From a checkpoint of a small transformer trained on Wikipedia.
Size: width 192, 6 heads of 32 (2 for keys and values), MLP 768 GeGLU, vocabulary 8192.
Architecture: LayerNorm before each block, learned positions, biases.
Training: a variant of SOAP for these matrices, 459M tokens, 3501 steps.
Each number is 500 + 50 x the weight over the matrix's rms, rounded and kept within 0 to 999. Layers, rows and columns count from 0. Numbers have three digits each.

# o: layer 2 attention output (transposed), 192x192, rms 0.184, rows 17-31,49-63,80-112,128-144,160-176, columns 48-95
# v: layer 2 attention value, 64x192, rms 0.149, rows 17-48, columns 48-95
# q: layer 2 attention query, 192x192, rms 0.22, rows 96-191, columns 48-95
# k: layer 2 attention key, 64x192, rms 0.27, rows 32-63, columns 48-95
o80:443422559501520522429576557437361488466471488579585558524414466477403412500449437561549446416466371539534420559362440452424473443515502553400555
v17:546547522519595524569464523416601395574553548459592522504517495548465548530502505540586506401582502442514563610501490453517534486541620417573615
o17:504607569520440553464529500577470526543429472574463434472599588508556526500514483472469484543470569489550505497520444458483496446469524487466489
o49:578476576477513495445481572504470554486523438578544532529527519534528533520561483464475508450454439528533505507513501521562488527532474535460531
o81:563547528471518455505515533557493567572632354508424658525617509299570554513597507437386441596469451427461457491592452493671378432447380519543500
v18:545529452523502437494526475437526500500474502416502509556499424432502464506499503466523455481570611545581502520420433520534496521487483469532527
o18:501505481491566537482472589584509484479487497554566493539488475461394416536519431446521559489526488434431500577410530492546509448508571526432536
o50:439489461504441511509414521508557480463464482507480437481539516518421424446482541436516495527576438444533486474530454425438529526517414453517432
o82:485346622519483522427477509526472494576517437589587499453554558566479605460460422512645661435492384409462383500497441379412451426524608611419473
v19:490551543387457466430482584430486470460475525478534547503444546567434538517554479520567584509463560559589504566528556481471525391412429640438513
o19:612415500603547502598533435495511539573579419419569564621520516368521522476479463504450542490486403390403453489397501461544454356495505569468504
o51:489534510488440480515573444618474566441478446485452455463516459499600535483461538481498532575483522542507527509477432515611508580483497470508595
o83:538525470575535436582605348491484537546480590458475467480493532388485479469532553395434516579457525455491477511499460434480454402469516531566598
v20:519498486600505466433577505455446462552522515450553442482473478587483496460465564413537613465643530512455542548375530559496499461522506479438406
o20:445577558511515448579493498408576635532465481503536545496531507428539474562408404432400421492493632545557464490549630468560508562491506529525536
o52:493553488454495530507449528492543538529489495532500447484460469501486505498456495527514467492410488530547467478469473504519589572511551497477492
o84:507529401535486512640392510487679551522579463474428474503562452487593541495433429495501551508514376521565517498572397541518575544540490491518461
v21:467503506532495550449421453500515503446511509484460569566475581604479619609562613469459461513596450436601514446485499500495572445487436408482500
o21:466496523549534543537569479468451509523532478455511498501506543454484544484476412513521455431469488577436406542514575489496370553542482507529502
o53:501569546498494523491580445489471516492402499496527482448518502471490505517512412523468487531465493502428477529454558515460523474500547510409527
o85:536467525547456464409577481464386438505443578544489637452520459422478359524555435542534533551509581521404548531458516468486423389480458553393584
v22:541512527646507449369567461581574576455515453540513502593496485550418520524449499502494474453381424520478530346440489509454649467601400462464471
o22:412491464451464510502419474603541402460523528564475421560467573365435481488496471502550485529494487496557578511493451566403587503559563474512440
o54:482536477487535494533485496504524559500480547453455506455439495507567475501560460461529493544537541448548488531495468517498504481473482536489516
o86:484523341419552549516547534415518560395401578465481513451415486360574551395585445388503443495492448467468470514533413433480418463445476569502497
v23:534413354527513491479537423546461451561491501620583562475551429526507635426392501532430418481425566527545382437521478392443540465517452425564451
o23:489469409526476478564407437507484589463566594502441590441425571482511509537432504506603584560606427583480602513529526460560536597486494455452486
o55:577494495518536456520498569449577569460519555517518519539488553508559471525588574477583561589534495443516547507514461394560512512446537587473532
o87:552517644555509489588587586480467479419518543535484415556455604558617453575471437441500525411531534486589562505485539398568523534554493567391463
v24:506465576478485436477552551488533470524539465468458494657523461493418591579477528551569543597411554496456602577569449397489592453458548493541435
o24:474561431519472437552493458461528472432547494518510498480464525464571534405519528552455532441466506525464484485350542474533505477504610528434458
o56:456495456490561465540492468586435505444452514525461499433525523474465413484485536483521526513579450461524538556485480458546561468583453521500538
o88:459409516536639453417339592617518498497423558642490570419421627477461401549526446365559469403621266330606481685412465568448516354519447515397505
v25:519480534607504538493507474504629581570513535492539588545492556409526453503546529500551404478543530527546518463425473445512577413495603638449465
o25:466495511450520419530478551556488392452529463501627436509411532458538492503451524528523540435387531521466590474428566513532527619542451448458499
o57:526468506503458451435433533533457497430496561466502572514477509562511464506483520493476491502559450435530444508504552541512441418508408422525438
o89:552469418452478335486392433437340652426587466481456471497521565520468363522420566472543613574515394485561550651575582468447419502518454471526571
v26:471542462373523454433470447547428529504459426622466250487521472523532591495482531569470606552475546505364493637539444484542549419427369573516499
o26:512482527469555501510432563552647470557504538456492561563408427530407598483600498400538484508467513469475388496516530587429514457395520430539521
o58:505504561517599495479440479457560469492485515508529563488502504526512514504537478518487488509473525527542493526465562573418589571501542535420490
o90:597439551543578561501444577393615480483435621661530580596498575486434477570623510401529525417625563517554593519530653552447558581457572484433535
v27:505540466502485555461381527400509549430442526485620574464555473576561572457439516519426577467491462559424589428522558432521615521527497439593429
o27:526559614479516482391619553490491472500491505516414410474509472543533477519496483485567559465518584478610466493490520611456488527532518523447545
o59:504528507515477502529508478600480436516477475413502451473468471533481420484599535575485480494526526444531486532512535637513458493520454419493527
o91:411543441544518440551509503637429572470436564326468491443514468428522476521531501532486416483445493513456554484491568589563530502511511423593537
v28:524525519436495472410382426531502498617480550502512424437395460461447378472530461415575431608492499479529571551373518488501505455450599438483555
o28:520573567508478480384524605442420626578489527504588559499654494564455481520455468489412522450399418438465481545528519527512404526491526604517516
o60:524502477490544578479450535478502479509540515508477492527509500491488511487509509524456425481524561495494550489543589496500463516518508516527496
o92:500441527451475563479413600418471477448492463504493414596680425539570579486515439533563512381420599568543560409508518598508531636561482574558499
v29:534498526273505520506500592497378595502511524431447559517454407422526631487543530398487412602481612504495545485598498617479517478441536515468539
o29:495431604462468547488516557495524454554418470570469475476534595568613449507446477511442545446594482477473522456443495460492527532522491492547507
o61:494491530577416558533569507482467466498522473522484452556437529504478519498437505612541576517439493541521549455464477450509468542499569494472553
o93:521457449545436548633439524490573424459585555465365526428540727539533355448555546596535560523505389462514645539422440416511551505622549513394510
v30:484537538480565461457607506578569545517444556538471551494519497577508475496454437580495437492475492571545483545546467553524457514427462519452560
o30:461444554430439563542493432467460436450502469463421444492493512431507446528533531527530568486491537517557526458537417433484572463511576536568477
o62:522436516532456589482517475496349444496550489473524510510486476444493487550490450500546558458440448504515441423502564523536456484543431478532484
o94:539377411600418558494445488491408476430532552410540436517603526481559503592463439411525534442551490498495474460452645559593415469443525396560481
v31:390412508488615532353507583507504537559516465530499525472551493402409503499508480452469296472539480444440576436569432621374398492557491554533483
o31:510559515484424538513553490543493453532581518531416428566454508500550661458509528525509547465465561560464449534493515548530483621508529422420468
o63:500465488496437506525541452472409478511513541499481478448470467573524483495457491595543590512487447553471513497498511497546477527535510511464539
o95:508506635516388548556550415464510347587444477504429378555456424602579622497456480483544542430456441545471449433579517520418449503509564527665455
q96:510504516510496487534488524507524521459500486478554551495483445515500469459445507559542503443508536535493527541501529486548547543497517505550565
q128:467513436521555518443490524609573449473501447490580505504557518538524470466517536501472478453483506459484519450528539492539545405505569452513548
q160:544453533470457488440517597512441523468487522427534475476449508488516499534451529415542558451476510470437445485451460480471522494476492532468523
k32:458551507522532474560545466500511485537482547530504532529498510488476549488502513543513459499506564527490528479511521548543534513538520499555463
q97:501539510559548542516536538530498530462528529508512524536470414536508462536484489570515482514529531538500504520444503462543532428487548486529499
q129:463492464500566506592522493578516500448460465507470536484574346587522460451623523508510514588494520488559548478491455444460580526476503530423505
q161:451525487515492555459551456516505550472485562516548456477460398492562519566492448500492504553484556490538500483509469482505533535496435479446477
k33:460506463542497459478421468515521536433478453530508473486449423470584484587413416488526534522524500477557495508491430452521552429474476484512470
q98:471548446500445521502506544524494444478578432531510518537499528490441546463503568522455484486496491522430522543459534550570476500538498485518519
q130:507431553561481452450466528442418484523523532534537459435424573424397506450452519522548602543506451552495404532510568547473559500524451608602513
q162:410571405452484473485468478491467461519511477465518547493456540519511503503494595455503457457556483537575537532523548528554514476529543488519537
k34:483492580425463506523574550636512350525482482490532557568478540560435481441516608622521503361549566536414521492539601567502528497571536471581526
q99:510514508437458552509518522541511516476529448531490535514562500505499539469501587547525558471481427528466436507426496557483515540543481585480521
q131:506565500487465561594537495519557433472414518515515555487497487535498508521502511396472542411519485573507486484445477522476513488509450461550468
q163:442506512388520528489483511514563518472503515575479583572504517511357560411556536557457563554543487471509546506466473474413499526553526471394498
k35:434497500487503472499479530584488403505448492495523491538454521488456478490489612561480474464559552482479512505531578529507504521559529439574553
q100:442477582474520469543497525581511506585510515432495497508478477454435546434501522564438459423559520501383479443448503448450528474552463448519505
q132:432492501488551579495580506628550429561546493440409571459540434515438486509521620423497423472424465485467474458524443475497503401503558453561450
q164:519473602452550447444569477483444438502531550438544587445547518468438474477445536519377450467478555523472515422531584500508417498537501523550490
k36:468540481510465487494533501544461399530450490527589531541488559468435537588446567513450445466490493552470474499477579529545507472570535475610547
q101:514512494509407464502447559511539515413477493570477517507473460524437456511498474556448498482444538503504481514556483458530458577472536546500526
q133:498507474574454478515465566519471449442472478625483537549480451445479489531547443498559493488474524555508476513465481509545464538449459501537500
q165:511555435524454464482439521475532511452496497513541498481507490515469509507516552521559467521496583515538537509494488478518561497519499520534493
k37:472489487476562495481505498509504506480535456469501511490451435510538505537493515505528530527531535507564522511463427447536590472460478484548501
q102:562544495488495511502530506443484563508518506488431540509529532523557531507520499486449535507492442527556519523530526469482479527537506489471500
q134:559528545530453500468471540444457488477536486590463442463483562554558521522488430589439544513538460505481509469496510524502461572533509578475511
q166:439515511489480570448549474462493571477434510493513460535594504475479480493548431532476507571524471529524493498558578474478443491537495486473490
k38:513438507503521557493464493427493499546508480479460459470502533537496472467547458469491509474479459474479541577514466495435485526491486494450466
q103:501513496511510514536467528517543478537481521466440467505490495511512530479441561468523528470522537486511482441471390421531491524494451500482474
q135:542465473470597434446561456460545550513578520503545533563442503488563528539339574467590544504569458484461480473474504455547492516486540557563491
q167:434558480423518432473469527469516467502478577473518498500568492489520520481532522448559495461490499533478465456489496357511515510429552494506508
k39:521512440468483435535479520539460509459573546491493492510476471494512457469496427450558460557503509469535441493480447448494553480418489496441477
q104:515532484465496474551491484561517489470454529509502591496477501530510470517455539497446433506560531484507505541489514503508546567526443520492448
q136:549539612551498451469411523514474478566550457537518553522429554482473536529471528522563461461479529518479503573520574569549501573427492538594554
q168:489578557495508477447509555518486458461505504533555506479511446515496448477517555506526453513407481509542475492529536499516443492473505533504525
k40:476471410485528487531541458507474504478537509452478544497492478493484472534498491528512506469528523519443482485456494533529512488464533453547517
q105:481496438503562466521496498535519520424511500475487529489401514499555509550532522471539491550528535516535515448453465452512549510515475487505457
q137:485549560521540421474427479463538507548509504579547552569446478485504487591479524521474462492551559550488485547459533483477534544448509475491454
q169:487455508476447482543498490568501555442486432532497509415502450505542556493460461491538520567477490481470471515508450466518519506495516456540504
k41:482437462504520473509504506520503493485533444534470500580482457511515513496445500506527480472475504495483454437506486496551547456433454489565494
q106:452493466528458489542479533446459484488555499446510516495493536484570496514536460449537467507454505493479441459472492575603448518382468503481569
q138:473456379505540529560536533536577532436542524378468491510559408550637500433539598467569466541521412480404509429526448419516441416420491515493430
q170:530470473506439510511481476486492431482554535487485515515492519509515456445492520439470501568485501582503495493402539492482538525443425449471522
k42:540561528532500480544471452443517615461553520583527479435505492427625569576415422397501487595448500480629443490446397435534538408442476545420403
q107:531544468488472475510460497489485553535451479504437531539538476569455544506563472512518523507515465503520523494493400500500504500493512552480460
q139:595494570574528486489413481471455519427543476501449444502450570485576534524455516505551443512555539541588385580474572529482594578487485559505572
q171:514528465482509468471471446428504530473435537536523467486489484549524519487549535506511527531503519510546499588488506461463535448540553536407500
k43:513455426484534557547484501383488615490517558443436522487562515496545483416564345505513518550485425460615533549523440465429459509448503538375489
q108:479569511516548528501478531472524467480493453496493449477502478542443472459584569502479430510519526508510478482538504509487493495539510452500536
q140:431516618515429416490447564467509437557480444577525448511458608558495559493468524593422565479567562458523415506546642563514424550494515598496509
q172:547520490514472515504489506550515471468537552470505469530507528526444498445514536488494494493532491526519557473508558430487562485579577428508533
k44:521459505449496469481565557574497449482467525539499548546486502548416397419546559553543493450521549525467548491489572526508499583562456528552551
q109:507473488485503463508492453535488499361510488504458549504496406553566550527519442541524519543460501535529499487488481458479556453476518426464514
q141:561487549501494497547505437491501481430532509520544458482448496519541488501470447499576485557510598598602525480520523514490527560488482556495548
q173:444535525469546473539447503546564496423490456488568533507460425564503512545562469605585527509482513506514522477462450445506550506486464520481497
k45:499461429461521477547514556564540572415533491525462449424439374491578475528458471474590578550534576468552482545463415464505556518388473536521510
q110:442520516455467613488484494426483479546480467506507512479504528526437536513502541509452502448492501531491521513483557538496482539522513412526498
q142:533477571444467522494502607468489491582443474539498478538556585495524495495516488483528464399539508522557464510403502537513494512555545541505483
q174:459494518503455588413550503514449527491486470502455510512563475533458493529486492537422497488484517493503582470535424538494530472556511554463505
k46:443428512488459478503512518543501447506487491517519506519526502498397453471556541578507529497520478471505601546574513477456461537568502499483495
q111:542511520515500530526516553422481471525497453478497502468450521514537498556487445493466516445499508451482477510528461484416444512534460453472521
q143:591479557584559571502524474504446461461514501463529381503450556459483573554547441450506468529404504415516434535570510547519546508548458433566463
q175:537490555536550479454533566527486505580442497525510471460532544420531503433532515478540484503436543517544491492521557469445434471495475503505527
k47:421489516517481518456507469469477448571473503463448509519510550572488466493532469567463471441486453486454532529522576555500465471555524483493505
q112:522443495511499520491525515503431490512500492476513466442566563490478479541432444437497454536481494502524483495516555453497448468532501511465491
q144:511443530512473522573574442514484531579545495431460410519536463496476444499477484485499546500520489544414586493499459502480465504503542557456517
q176:510469489507516536501450496504470485521459442498475493452444569474527477471498458478483516541498448492499483455510533476501439574498473486476461
k48:542511545459442525499498504416534545470540523521542484498519516485594543492538445464463478543508469452521491520478483463482454509496517481447494
q113:473519559506508461485505498475516516498534504533470526427499453543501478530494519469468513463487591458494535515497522538464538519517489593507475
q145:459572518493536476501459504509449570457440479404472509521484451534615509539455496523436494508443489509517528496486543434505554612509512512492476
q177:488484529512486491454509441550432496502469534559508488482582445509488453499452465508519482476467473495443511508445483515436478564491561512515488
k49:475494476528514484486471508516510481454450456521526519506480450515453483518470527533497485468477445476520551480497488476554511487502476515516493
q114:477494501509546535554512519486500550554570493498504546473530461457464510480457478461513519568497457531528433548504477496493505411455501484542534
q146:531495464502509483549459493539475507557592440499535485500512525479445532527507445452511487562520443503507428503473484524515460420530471523569509
q178:503512563506490486527474514521500465526541537496515429594446521412451498422521555421505448577469453470434507518502535529565482436506523491488499
k50:530545533524473492500554468460505465546493521489526511568501542526530495503415507560513437474494496553450487482490568515529495485469500472497486
q115:606489458604499445539464491523513527482525610547476484477486445532485517477579529575504432508483508484492500504457519495472516537382447486486489
q147:476549422535503382459511511495512531524562480487451507500563500548589528489488499486571465517449502443549529444449379497541489444530522475586501
q179:568538507518508456508509485513497554470562530474453500475505493494482511534472470508521523514445489499509479484569515457452449513459471503515508
k51:494501425478540551484467443419535523485537508445499516497491507488509524469497448447514540581521491501508455520470466456498523468449506504432483
q116:526494492532436460566521501526525453547556444465564520537426533570458606471465511523547559485551561518501473540549524530540569489482514544547508
q148:468491505577467599538533561542455494559590441439519501561485456513406497536498531521474483497432541529547502488588517550575560502583508512530539
q180:529531565419492426514489506531521438456606469529508474500484584492420502475498515485484452490517537557489474514503562534560501462473441406605514
k52:437485523508514500482565527607471496500458463519539504527482445536488480524435539562498491433505519523438499453501553512492464513506524446600568
q117:500476467536493542518480389493524534524533579468420421470491429500519524488523456512490559556484557506541552534469449428480521503565471541493494
q149:430515437528449560558464483409506588526463535480428412490521366483426487454533533474438497509458541537549575570509400449515476513433456527511488
q181:442484517546495444522452484499507612464522471497434536432535401429524488519479452476404494577537484553584526546466388464533501477481503509476497
k53:601531422475599468530417483395513656406546570483456451514532439499671540455528338396555507649485485425568396512478336435527520502399510546468469
q118:438469575495493488458538544543494483525371503556543529483475509504483481513535501467467519469511526564494489525465519499530495527479510499536520
q150:414454470543531573479578501565532465465404494491459595518492397572422499441580556444432432500406512447488479452465441473574527459553501409559402
q182:493497548493475563502540575558460547555374433575521415500550498529537580581482433499516546475476509497510487470478502519489511511523551534513581
k54:451544513481468470465475522548534438528426493502497483526519529528434519535503534581492498437544489530437595469529549494476465533549560506545498
q119:567478509516517592555510475512523527486527508507520510556546447467550503479487461474505510484493552442540468508521456532485480520548534499516517
q151:481481539537484509509461508454510445487528530471499493481474482460507527499481442485474515545505527455544473536541488532488544517505480576445541
q183:538499501460530502477478534492507501475478538473501513554518528483502493477531469525494498546500536554547463523472523487579494471504503422485546
k55:518492509506506482517500438459475552497492483455447507468531535501561498490526417505474468479496492491498446490471489487490455522467505452453465
q120:567493472461502503500571572469488425559444456495579520483500555479500454466517470508391456427488501524514553503465477545392521463587533465529504
q152:386514504483513615522457540548564603584438449412530504486532498495481526498556586500469548504554467473374591500468469484416407521517635493524463
q184:419484459529495495462579483498486469487391482422500516530501557439523487509503522596491478461484508586480523509550610557533409543558504457596482
k56:420489591498416511427512520593499378595439407520567486510476541563403527610519674541441479416479571516424603457544626554540526464655520458661560
q121:502532458515520517484583522569563450487544483554467527479491494459511492464463555534537518527459508591509496426471513479508517441524553449575509
q153:612508483500459441487564460507503495489499560530514475501393446544488532523461483521486545484487543553479478514455590514530533519455481519567476
q185:480471463507480490564527485572465538457517508469562531487477493443515540509457500524548482484459498515511432439524526533520520455400479470602470
k57:454452456499523460527530517560564484466524513522557501506453459471530539498415516517574509521474569525491457464456503556543540487403471516535527
q122:465463517519528486487461539539592513477469482492486520516474443562469508532501551491486507475531583531503524498515472485477512531483479509521423
q154:496492475592552530473463454565540523511482509474501529496475480589494448494540520565535445515534485528493471439472492449495502480501530442594502
q186:441476527494508432513515532563476493494487451538521494508432495563459459438568618450467498482453489577483489557470537485499543445536511511500443
k58:442528457542472523474501511558481424480450429485549499490454432453441511622495519499502465459541519495484520511504532528548520513496491510585551
q123:484507493556552528544499443479480527509473566491501497523476436498560520527524420467576506565540523513523467530540515437490488426466524464539501
q155:490466482418458532544479419486491437513531469562523569530499430425475648495565495527533524482514496547565497468504493465434461485506470495465521
q187:514481547538515553510497508450499542528617522538548499485543451489570462568517461464508529491594507493518511506556527498467510497490518431552495
k59:517511483526493457464487477434552555473469480475414473499503490508494448506441442488537489516483518466494507509478439447518508515471514534439476
q124:450504500499500512520576516490486542486525558519454503493558464480520514524483508518512499478538426552489465447485495494541538470499451453536483
q156:521509523475521409558482559484467498536500524491543530433486565430514425500463498557448469448520550504479500538400538423491556450446440499449479
q188:559468478510502475481580592539505522556499505446546502490454492502470537565427510504541515463521473531447525494518535509451591506501478493495537
k60:554510499520483458541516496503529483464584485536482483563480480480483512447497541501539534546452468528470481493522548499530478495486479495514519
q125:547511524538501494502495511508496494435512471462494502482588541508509460545458498476460523544452479525503502500514467541472446494513446492529568
q157:460481489461510561458522564459439576552560503460502495469530566487521440521454506560480526475572475471470453500526506421474465520487479515429509
q189:589514550508485480499531491480518493496511509435503460550508515491457536384522506471477500557477506491578509491472507522477534518457461530472575
k61:568502482518480493510536440456514501491541509498484435483512480507524560472524482427470490487481461495512507494516511515479494506501545521515504
q126:465491518549507519506517515540502429467521530481527481551417477507469573525461485518453531519473456495486478462458507538505510563517473515525473
q158:462528445410523557456604474623495549513522533439383662501501445651576475413499586461478501552553509563394502458520451395513523466594573473564416
q190:488530503457534455481431510482474408494464471501467530536512613456431564495504510470425538454484498496478454507472503556530526506520549452536542
k62:472506566466452433474515538564544448551433409519609483484456430455432572620459559463458461460495562496510561449478498462522509451538474508552533
q127:445472405483546558526520472541524446536509469489525523475487592476459492514414596522445490556510483561465507499511541516455490447459510519551477
q159:525495545536504423512460490507503481514572532557442551532415556437506448465430606500531457532487539435524420458449500522570520458537517450554438
q191:470493484456466450577502509496471465535492486506477531564502560489524522458456574416514550529549531478484551488556565508510475534459518471527482
k63:499527510533497519528538509553490378558487523477507580517472529470444515506448546494511490402488496545408484506468580521534528505463538513551516
v32:509512529516488548483512508528438486551473460424511468498539483576529516511600493488435540485484547487479473477509550508515465514507533465491506
o96:458565516538531503486526507537479463550488509496600491429564487562554437584441452476510488500457440523509419542472506483508416515542446422569518
o128:522450496463499455510472456492561524486433454493404501477485480483503525487504542442444510498527491499470537554472483466512641444506486522439516
o160:484518434509473532508493538408492531440549577538507517571482519490454588472532508491482471518559524486531578465531514516506492532464557577496474
v33:488473478510550430520500415443502510461476476520522570606416355516409550569493520444528529487507446494475442483493463458486488512521443488534480
o97:532474548495574555547554466519553577506503445489548469516406465496533499596516503435529480500517546486513479506544562525527521565523464475483567
o129:476531466474546507507535528489522506446470501542527508437565482460517528516486538493453561516554514556598497544482488437532524422489508571485469
o161:493515478524443407475419574498525420529533542506484487498503571531509476465482502500543476451477524498453543491462460502472534538509510456555535
v34:532444467471460503518432445487466504501479569398513573461462560467476513402490515510508507528574544503549471488466490496522539487487539478438427
o98:491523519531568499486494508518498585537502501535541507529492489529548520539608541427528528573513504486478485506493560454535463494507489493533537
o130:535519408507510495512597486555485481423542559404495497508543500477483401623454532567422510503355579483539545463494468553503487461495524493568467
o162:493522520542413509491493462485483452459471497538485486460506497558462506464471514523505517480567459510447532519482489496490524508487480512505550
v35:506507497466477502481458422490448478481507471566451462533510493526465481499512485522506508500530493499506514499548501511528493489429556491512488
o99:588505541494513474476488454467481444467524384565447502532465455455456468513531512571472427455502514446509427495559509611529515527476502443472514
o131:554509520554561560486570523527600494517397552511581504458544558543542586501536493394544542594495444506490437536508506487385467442480458570476540
o163:446525510487491511511506533480508544539590613483513517519532478518530530509534505511514528468496563566548529449467524445515463480517488557511472
v36:478505551504490559542523548522509506533480422492452453507488414526461477585562419482462481509519534487531437520558503599453465470485518483542488
o100:476462495543519501515501490490481461493527507467470513481466487353494380539492460475540507482507474442537539557472474439494552449480563538505495
o132:600536539453526438490445571540494499491445456557564429577449511544535571479528584608466510485478535490464503495530487460497512505511450483580421
o164:465519471502516459421514508502529492455492538492523514471485475531497530422522491473500517463553532538522521481555514577535545556491496436470526
v37:480527532473522536503481454493465491539467509535414464502494478505459546569482493497516470502456480489488528496530520471482493527472539506552461
o101:473561557484526461484609502575468478477505372497526526514463491426562485575419490479437477442546483550490482490614512433571508476486418576548418
o133:466417526523507492515475518538514541520498601498470485499564502499484558434524505558546532500485448521432524522353467576491551443425566388458512
o165:494525439508476495499397511505522450409529523492495505439376478518483427453535483469549506536486606421614495467479485514479506551544498486499557
v38:554527517472512480494475505485480498462507479488474464474542425541490566474493515437467503497476474498519423505458500417519497512454490534495507
o102:565473487466478535487519533488503504506502464549466493507484479474496394495529529416493559509608538547452564512522478409491570473502496555519487
o134:465484502508481496507485456564486510515475421502540458506488547488492498484444475609506437451455411450476448509455457616568537589515493480454407
o166:423477514544517451524491547496500491502456559433513512509491463522537548492531417531541539550533546465549497434502535511470498506535535455504530
v39:514486559496462521513468509525463519437492469508454459460542512510497436458459577495494561520475489523486479494525469481538512489531568467512443
o103:442493508527511486544525468547497534481554493486527527513531540524462563471496551513488441605581564510496451468538451512574539476565529527549474
o135:569456427462534492502462565423547513518533549525524506532501532513578444447566508450574497459471489531501497498438497466462506530510409491469532
o167:452587547481491480446515508538523483535451457513496531471443407444491539579451426544494550436449447412512518553499568549485466503474494531452526
v40:542479549465493498522482486535490506473496499515572544480518491494535484494449525544521533528524485458528554513541489483485518591508540508484524
o104:570508450453534509565550428492496562499430525501519523434455402536401484513453505474451505495498507524580466430567401485506466471502494416470480
o136:458488544575496459446445527484470433567568436574513504608515606530548490493544481497561533485515426458332472536427510420498456492469519599497435
o168:459508540539479512489485551519573513483540498502441497537534456462514591502538492477534520528466537497517490540544556635473537454475511545520536
v41:511540499504522428588451543479559504465525485501478426495532445473477483516506534526481493520478558477508520501460501509490520461488483476476556
o105:479511462481474452528440462525554502424473538475507468473472430502415516513530501479393509467567386522556475564502488563482498460507462465474458
o137:553510510575522526469504538543486432515455571543478559521560509529570485451522502497589513499483544447405514477515549521480431480439545484551526
o169:461492466494515568483535492504470533485532464438489455446429511502460479543464510493497498505440524475547493508481442468497580464540481471524521
v42:469481454524565459489483395487525483503482478496450461503490372531469533560511432473480447480442529523513507584488513517463482523479465517531427
o106:507537483562479503506522384511481468471592583447546476461613499527510506520436504500529626540426525572465548534428502505493485517573536473490532
o138:465537566449469495558479531540546470568435443517520488611436546503512468571480538482478416465518485506419422501567542513558502515406493443577478
o170:540461493522489571497567581493447573469492482511465563476431418492540534473539485517558507500556468504560460430524551504510502489513508554472515
v43:505527536499518512472509558528454501558483472449471455503527468501510526530532442479492483505459508509469473519516555489459477503517546479465495
o107:465439571495486451447523471479455500569491464525536479522513441457550485476492567544513475405412459502483543465517556519533501571521502531590491
o139:467528467507551534497462578545526478436530572472506533506517512497512517565580517533502527517575477530498492504511428520503475427505501493529542
o171:576506487479464517546546463518473512476476432492526498510539561574474515462517468510455537512465558454475504513495486542474471492464526472418507
v44:493528566490540578464586538522472502560465491466445482564535503501532472466571438480492476453490534533530511521528546563444444520496482465484550
o108:552543483420479466531460469500472567524455450473481494543485511450542505534483559504572539546456545438505490490524534508492483537432423399529574
o140:509435531565509549504507514580491430436554551534425472465381521482491493535436480515460477494559460516509501474531492409456585482597473515437415
o172:415516503489533443508447495445587495552484514479569508454521452554470509395591453501386493460486516487482523494455445619507493441467593567532494
v45:479440461506484452501457498488498503440533526490565558476517515523454442466449563510523528531488485511488521509484458442526515524541455539501487
o109:528512505533500522492393543470571528535537521566563485492538616510572570503446485530485472525439543464572473475533511556536555575448495528487478
o141:541514496469530514513547564481475488479489524494469522538425506518491458465575472458457490547601465498486493552495479485511493426499511470450521
o173:465472478502487464546506449486481501503526519507462515498584430441488486450511512577504527435496525545502591435492531475431443521526519514471429
v46:507579588528526547540575534541508507540426445460499450506549428517514507572593431481396480437557579508519466500549590598490464436464544436551559
o110:514513506573479484533434527492512502443529498590509513494497493563520527517594565541510514541501486519448571529541503481496461466566543517513513
o142:499563552482497541509594536578563451604376486460483484466566543558527487511506557486518503472582564513532510488461533544455561524494557545379558
o174:514435480450547470511469489453518578505593560531502546529471543481468549484436467546507541544526520494568554568512496494532559578542453516529500
v47:504447356481481406583445420419543500439558590526508551501465446454464469486414597463576512586501362516474524503457408386538543472515549590513447
o111:502569501508555500502558441530504498451533512544511568468465505503489532561521512506472433496551536490535538562483539516534525424605499511483577
o143:530521529510447535500433550511399537598424448466473519515572552602618458455507537540517571524439471545441486466481516476492359575422504495469483
o175:532406491452532443562484492521506545533580511524516481534472530450407494495457493518516532457549454463517476533512544464533637536487467494462453
v48:521547540516496496390547556534424500481495462540506461442521519491498495510517460481514538541584480448578500573566451536494487468476526496511457
o112:494514491489469549470513453444488419563504475472503518493510471465488558484432515421539494518438547575517439523424529522472437479483449481449507
o144:504530439458573498547519453540515507506550505468464456477449517474391442513475496564496555509461463481481535449574494454623551529471509433553585
o176:450439552459455396505446589520508613437476482488488536538484482535559460514512463524428468477561511484492551505496542547424499493484541562466455